{
  "num_hidden_layers": 10,
  "hidden_size": 224,
  "num_attention_heads": 7,
  "num_key_value_heads": 7,
  "head_dim": 32,
  "intermediate_size": 768,
  "vocab_size": 1024,
  "hidden_act": "swiglu",
  "norm": "rmsnorm",
  "norm_place": "pre",
  "norm_eps": 1e-06,
  "positions": "rope",
  "rope_theta": 1020.0,
  "rope_fraction": 0.5,
  "qk_norm": true,
  "attn_scale": 0.331,
  "bias": "none",
  "tie_word_embeddings": true,
  "parallel_block": false,
  "extras": ["local attention windows", "shifted keys", "gated attention", "a norm inside the MLP", "value residuals"],
  "init": "normal",
  "init_std_qkv": 0.0461,
  "init_std_o": 0.0103,
  "init_std_up": 0.0461,
  "init_std_down": 0.00557,
  "optimizer": "adamw",
  "learning_rate": 0.00248,
  "beta1": 0.9,
  "beta2": 0.98,
  "weight_decay": 0.092,
  "lr_head": 0.0096,
  "max_grad_norm": 1.0,
  "warmup_steps": 530,
  "schedule": "wsd",
  "decay_fraction": 0.362,
  "decay_shape": "linear",
  "final_lr_fraction": 0.0,
  "batch_tokens": 131072,
  "max_seq_len": 512,
  "doc_mask": true,
  "train_tokens": 548900000,
  "max_steps": 4188,
  "dataset": "wikipedia_en"
}
Each number is 200 + 40 x the weight over its row's rms, rounded and kept within 0 to 999. Layers, rows and columns count from 0. The size before them is the row's rms in percent of the matrix's.

# layer 6 MLP up, 768x224, rms 0.0817, rows 94-107, columns 0-223
098,208,158,277,204,245,112,224,243,183,206,224,155,186,182,210,305,231,125,194,223,138,200,137,230,179,154,126,134,259,158,234,254,210,242,249,191,174,219,214,296,193,157,208,238,172,223,222,233,200,219,258,141,174,80,173,192,187,192,216,178,231,236,193,287,206,219,223,198,191,205,156,183,217,224,173,197,302,244,167,178,212,235,231,229,162,216,209,186,112,187,229,196,241,276,252,247,133,125,199,160,235,189,191,181,272,200,171,191,187,241,220,170,256,225,133,237,113,241,224,215,205,194,205,161,178,204,230,150,253,141,183,166,223,219,152,180,147,173,235,234,223,294,185,239,226,244,230,211,262,160,209,167,192,175,183,172,200,175,178,251,227,248,179,209,221,140,266,189,258,240,199,209,263,207,205,244,189,204,226,256,208,167,178,111,225,109,185,164,158,211,188,193,179,232,158,249,171,159,189,196,230,163,208,196,206,206,234,103,257,254,237,219,244,115,183,171,192,218,194,166,220,193,140,218
099,184,169,170,236,212,150,222,156,116,240,262,179,275,159,205,277,164,229,255,235,185,197,230,193,162,191,155,258,187,173,185,226,194,191,192,242,220,195,210,160,249,211,119,216,177,188,203,215,175,212,156,213,115,197,170,186,132,189,221,183,215,117,218,175,154,222,194,228,118,198,239,179,204,181,175,208,296,220,211,162,221,213,264,177,162,138,221,241,145,187,230,240,209,227,187,144,225,193,175,165,254,293,253,252,181,263,180,209,233,186,211,203,257,191,193,230,200,131,229,202,282,177,210,169,193,206,95,205,216,181,184,233,168,179,231,225,170,206,142,251,147,168,241,265,170,178,188,211,155,268,184,200,197,220,181,215,210,137,284,156,217,139,165,240,212,219,172,158,206,144,282,146,194,251,100,248,166,186,186,204,188,170,170,194,266,234,231,191,279,242,157,213,69,261,123,248,141,207,207,202,212,202,208,190,126,210,203,230,247,210,223,244,181,189,168,227,167,279,208,152,184,286,188,192
100,157,183,281,156,217,244,223,226,188,218,224,204,196,205,167,151,257,247,265,111,213,276,201,180,183,197,239,234,203,228,199,236,170,215,204,200,150,262,225,172,141,181,206,199,180,259,279,161,218,205,173,136,241,251,168,169,158,242,227,232,143,232,173,121,173,225,171,192,192,239,221,135,204,230,182,252,108,156,198,227,145,212,209,75,216,322,128,257,129,232,134,129,227,251,200,229,229,191,168,153,166,155,157,159,199,181,179,162,190,196,217,171,219,285,187,199,160,265,191,198,177,201,255,220,172,181,197,248,182,134,183,158,139,198,160,212,153,161,201,203,244,174,219,236,225,227,197,233,152,206,161,209,152,286,141,253,128,170,165,188,174,190,239,211,270,254,165,195,243,133,131,174,182,183,200,215,167,196,245,158,193,283,236,182,208,152,190,214,219,184,252,117,166,167,177,291,166,165,215,146,178,183,220,257,235,200,185,150,154,187,242,193,203,169,245,174,233,205,197,222,221,233,178,217
105,199,261,211,207,204,193,158,189,266,133,277,185,247,190,198,242,238,256,224,143,222,156,183,233,189,159,190,270,149,193,221,218,213,298,227,174,163,170,204,170,262,150,319,185,200,184,245,163,231,227,206,177,173,202,222,170,182,196,158,193,216,174,164,189,220,236,164,213,189,177,216,164,282,173,214,227,180,257,176,224,218,194,171,105,188,226,276,212,238,161,203,215,211,223,178,241,225,231,237,176,280,295,285,214,215,234,193,203,164,215,228,177,205,138,145,228,274,191,233,235,271,123,200,183,190,185,151,97,163,237,133,254,235,240,200,210,188,172,186,187,270,149,197,231,279,189,214,201,166,189,252,228,296,243,126,176,148,222,171,194,99,252,133,147,234,202,193,196,250,214,214,144,218,170,225,253,202,196,139,183,161,223,269,147,197,198,252,144,243,194,222,176,154,201,200,149,213,218,245,167,219,146,199,178,209,204,179,237,201,159,222,174,192,247,187,131,172,181,226,206,103,187,251,146
094,224,191,200,150,181,194,236,172,181,162,168,241,190,254,125,138,212,295,164,234,177,255,128,246,212,232,273,183,213,228,193,225,150,211,171,139,235,206,144,154,261,220,179,188,169,131,205,140,155,129,176,201,197,208,180,151,182,141,157,210,180,229,177,243,142,163,225,155,214,160,234,195,240,184,192,190,236,151,186,200,162,189,179,163,273,182,216,165,214,199,210,216,165,314,267,212,168,195,212,226,195,160,232,172,185,114,236,171,187,222,239,221,193,175,184,231,227,283,178,251,181,216,213,204,222,158,163,176,178,209,205,211,115,240,276,187,230,237,214,171,177,227,154,144,180,280,265,161,186,178,155,163,214,161,238,202,185,217,228,264,132,259,243,243,226,200,141,123,192,210,204,259,161,171,235,83,242,112,247,227,200,156,171,131,264,193,234,237,157,125,149,223,151,179,244,163,209,159,242,181,248,205,241,149,204,153,202,204,154,222,133,183,197,242,188,180,219,230,140,136,177,268,246,192
097,243,220,205,267,196,153,238,224,229,125,182,166,118,166,203,156,198,186,157,213,159,155,212,225,210,193,219,203,212,242,166,157,222,252,207,188,189,280,186,199,235,156,188,245,187,176,196,123,216,268,234,150,275,162,167,241,129,244,266,205,257,242,126,189,189,146,105,163,235,224,140,280,191,187,156,186,196,189,153,193,173,146,172,196,237,183,153,183,267,234,163,197,180,139,167,189,195,187,166,216,186,248,188,288,288,150,216,122,161,229,264,245,201,191,177,277,219,190,185,158,237,208,158,200,180,213,158,125,163,207,149,271,193,255,214,211,242,257,146,181,257,183,190,162,197,165,232,253,232,141,158,148,209,172,251,246,263,125,135,147,220,196,184,240,191,284,248,129,160,295,301,191,189,175,219,215,223,184,181,233,184,219,235,154,176,186,174,229,160,215,162,240,192,201,171,218,216,221,295,226,177,231,150,203,179,187,163,137,180,205,167,204,141,190,221,185,179,161,185,195,198,173,242,215
110,212,181,208,211,153,215,197,236,168,158,193,178,177,182,256,241,240,130,281,176,177,183,181,236,171,244,148,221,219,171,189,139,179,181,147,222,176,237,213,221,231,218,191,277,152,254,184,190,152,136,164,123,177,82,226,208,209,166,222,222,251,187,175,222,237,204,114,214,218,233,179,183,217,219,186,215,212,207,253,205,222,226,222,203,135,165,216,154,292,145,243,185,219,308,270,211,228,199,205,223,311,259,248,288,251,128,213,163,179,228,194,218,224,241,229,152,201,168,161,129,202,142,162,143,177,161,141,236,178,289,259,183,161,213,210,223,199,209,133,175,103,231,238,253,210,167,183,195,218,181,163,175,150,246,273,190,233,183,219,168,247,147,232,220,261,191,190,223,197,257,181,209,143,231,135,198,98,234,197,165,191,209,242,220,138,256,191,183,200,173,244,165,198,136,240,252,176,250,238,217,245,184,196,178,234,182,216,196,157,171,123,265,180,211,236,256,232,167,170,192,165,213,185,165
101,241,119,185,204,270,260,225,201,263,189,235,207,175,114,216,211,165,198,252,156,287,188,205,182,151,253,213,200,177,263,177,209,166,199,233,273,166,175,171,207,179,275,165,232,209,198,230,147,205,180,186,191,193,236,266,312,167,198,200,196,116,159,157,225,268,208,191,241,201,184,252,251,228,185,174,238,147,226,212,227,181,195,133,216,309,223,225,204,162,285,206,110,235,111,263,211,177,169,192,143,156,248,110,202,216,218,167,181,197,212,187,218,211,277,200,183,173,230,218,161,195,260,197,217,140,137,218,169,116,155,261,255,213,149,265,195,203,207,233,244,246,263,247,135,236,120,229,194,207,222,245,203,171,196,205,195,206,239,177,189,201,193,181,222,187,159,217,177,169,219,281,229,228,175,179,235,222,211,223,167,146,169,235,221,259,162,280,266,222,231,262,215,218,149,164,184,280,211,167,203,175,146,188,184,146,211,239,162,147,222,206,179,255,202,213,214,157,212,230,241,143,217,233,139
103,189,214,149,189,246,146,195,195,272,191,192,209,177,227,205,184,202,253,142,201,152,247,171,175,177,179,216,193,273,230,135,243,140,212,154,240,174,152,193,224,189,178,128,199,230,230,177,172,231,173,174,189,248,162,184,257,230,279,265,224,172,206,176,306,208,211,185,176,243,187,230,214,239,189,220,225,220,222,100,254,153,259,224,166,200,186,188,232,157,165,83,213,253,198,222,146,214,180,179,135,170,162,187,217,226,231,222,136,176,170,191,238,169,234,150,223,191,218,198,199,171,136,215,157,130,174,131,174,141,182,214,198,182,261,210,155,195,186,172,247,179,147,208,136,158,227,238,196,270,153,150,173,223,224,191,211,234,138,285,272,215,151,210,205,275,104,169,210,186,207,153,184,276,182,207,204,278,137,198,248,161,206,195,200,227,227,148,187,186,216,291,175,213,168,175,134,171,270,219,250,223,216,215,157,185,117,207,210,250,123,189,233,127,181,214,237,165,177,228,207,128,101,201,162
101,196,240,209,243,98,218,214,264,229,195,162,111,212,248,190,145,164,165,225,254,186,185,276,170,219,228,170,241,112,216,202,141,250,171,179,169,199,196,210,198,239,169,120,158,215,205,154,245,244,194,255,198,220,255,178,165,215,270,204,218,252,181,128,240,184,253,132,196,190,221,218,282,231,197,223,201,145,247,249,168,244,197,215,240,295,265,216,227,210,172,204,231,175,193,141,178,180,224,218,261,101,241,142,227,150,226,187,194,245,185,269,153,231,198,268,196,265,177,266,162,245,146,215,304,146,223,155,195,236,222,241,239,204,216,242,213,231,134,225,250,311,197,165,177,168,201,225,252,231,177,180,218,195,251,140,215,183,152,184,203,204,211,167,229,248,183,176,191,200,213,210,163,216,208,209,200,162,187,219,278,149,242,189,217,210,118,190,243,185,144,158,224,156,221,214,239,205,179,219,182,161,197,161,182,213,209,279,101,218,120,208,234,222,205,221,161,223,269,232,220,213,160,244,255
102,228,205,163,142,173,250,190,251,211,196,127,237,196,215,233,215,176,270,184,172,223,152,195,194,171,193,248,187,231,230,211,175,146,233,262,172,169,183,129,253,155,242,189,137,204,162,217,172,248,231,195,252,165,241,183,208,284,131,184,238,170,232,209,159,157,177,201,195,248,202,171,130,164,161,236,348,176,258,144,211,153,192,212,174,220,229,243,98,155,238,201,168,126,111,266,272,215,254,241,170,182,155,208,191,229,250,241,191,268,139,202,144,239,182,130,181,230,167,145,235,187,154,133,219,199,184,142,192,170,271,177,183,274,189,213,260,189,150,247,172,224,246,175,173,207,225,132,219,178,204,190,323,204,184,181,225,182,213,195,100,221,167,180,270,197,187,198,243,256,229,180,156,180,217,162,155,187,245,227,148,227,217,188,219,159,188,183,194,177,213,190,197,162,205,202,183,207,248,252,224,193,198,135,196,224,239,200,235,179,258,137,167,150,170,221,236,182,182,235,227,198,134,155,274
095,240,235,195,183,190,121,148,157,134,294,187,155,221,218,242,260,186,163,110,111,175,151,249,209,220,268,187,218,229,237,199,204,211,188,167,243,190,216,223,164,193,140,270,255,240,195,147,171,239,134,169,249,215,201,282,193,201,205,222,234,108,205,175,263,264,186,219,219,172,176,253,148,183,144,251,189,191,181,211,185,202,149,214,168,228,207,193,181,224,268,173,223,293,265,200,286,232,259,184,147,269,210,184,130,213,262,223,172,189,201,204,127,208,240,146,206,253,214,255,199,134,153,254,290,190,205,219,202,176,167,189,195,189,180,193,173,215,201,111,181,265,207,197,160,229,205,184,163,204,216,217,178,182,151,204,194,222,256,219,177,175,158,164,198,152,253,241,254,238,218,231,193,177,210,230,215,198,96,224,163,198,177,237,243,162,216,160,237,118,178,121,214,213,190,209,227,184,143,128,240,134,206,144,297,241,244,227,212,180,185,195,228,134,222,216,172,238,144,186,218,170,215,163,154
099,211,192,162,184,249,200,217,180,160,249,202,279,124,300,191,148,244,173,243,191,175,213,292,157,172,184,194,124,190,191,208,171,201,136,231,110,226,192,251,270,194,227,229,231,200,198,173,246,153,180,99,225,206,218,173,192,238,230,188,208,222,232,208,145,130,275,162,259,216,201,149,241,177,177,157,190,260,140,174,214,236,123,182,213,253,175,156,273,227,251,180,145,217,244,160,183,212,213,213,153,191,175,172,220,164,205,224,126,123,261,263,176,196,265,237,133,181,132,184,234,192,136,218,299,212,199,173,135,198,218,230,222,152,192,242,162,175,138,201,196,132,167,220,164,159,232,298,210,221,183,184,153,184,95,168,233,212,249,212,190,153,209,243,144,202,143,181,246,221,195,232,156,187,226,246,194,250,148,226,215,224,211,273,164,199,213,178,227,175,209,229,247,175,176,259,197,245,145,162,208,205,166,230,219,250,215,250,175,179,261,233,206,224,169,196,141,161,209,191,191,127,249,156,202
100,198,251,128,171,168,218,197,238,166,151,193,250,197,197,217,111,152,142,168,240,223,191,189,142,236,286,178,237,234,201,241,162,191,132,144,203,260,145,264,147,162,201,204,219,149,192,179,206,160,243,158,251,243,158,200,174,259,185,209,171,136,211,211,196,217,153,136,265,206,229,220,155,224,226,281,224,211,226,180,221,116,281,167,192,180,262,170,193,202,213,196,169,270,217,155,240,197,277,203,136,158,131,192,162,158,203,195,221,195,241,212,158,98,214,207,180,179,179,226,218,208,286,233,245,202,258,186,167,238,198,194,252,226,205,171,195,147,274,274,182,193,155,240,232,123,186,147,163,249,212,206,246,122,182,118,238,275,261,176,187,157,197,251,268,201,218,241,185,196,203,171,221,190,168,171,227,155,128,221,236,170,179,212,207,177,214,171,162,232,239,189,192,206,232,171,267,216,146,219,181,193,230,230,218,234,173,269,166,167,172,157,209,176,192,293,197,167,190,242,201,186,191,86,119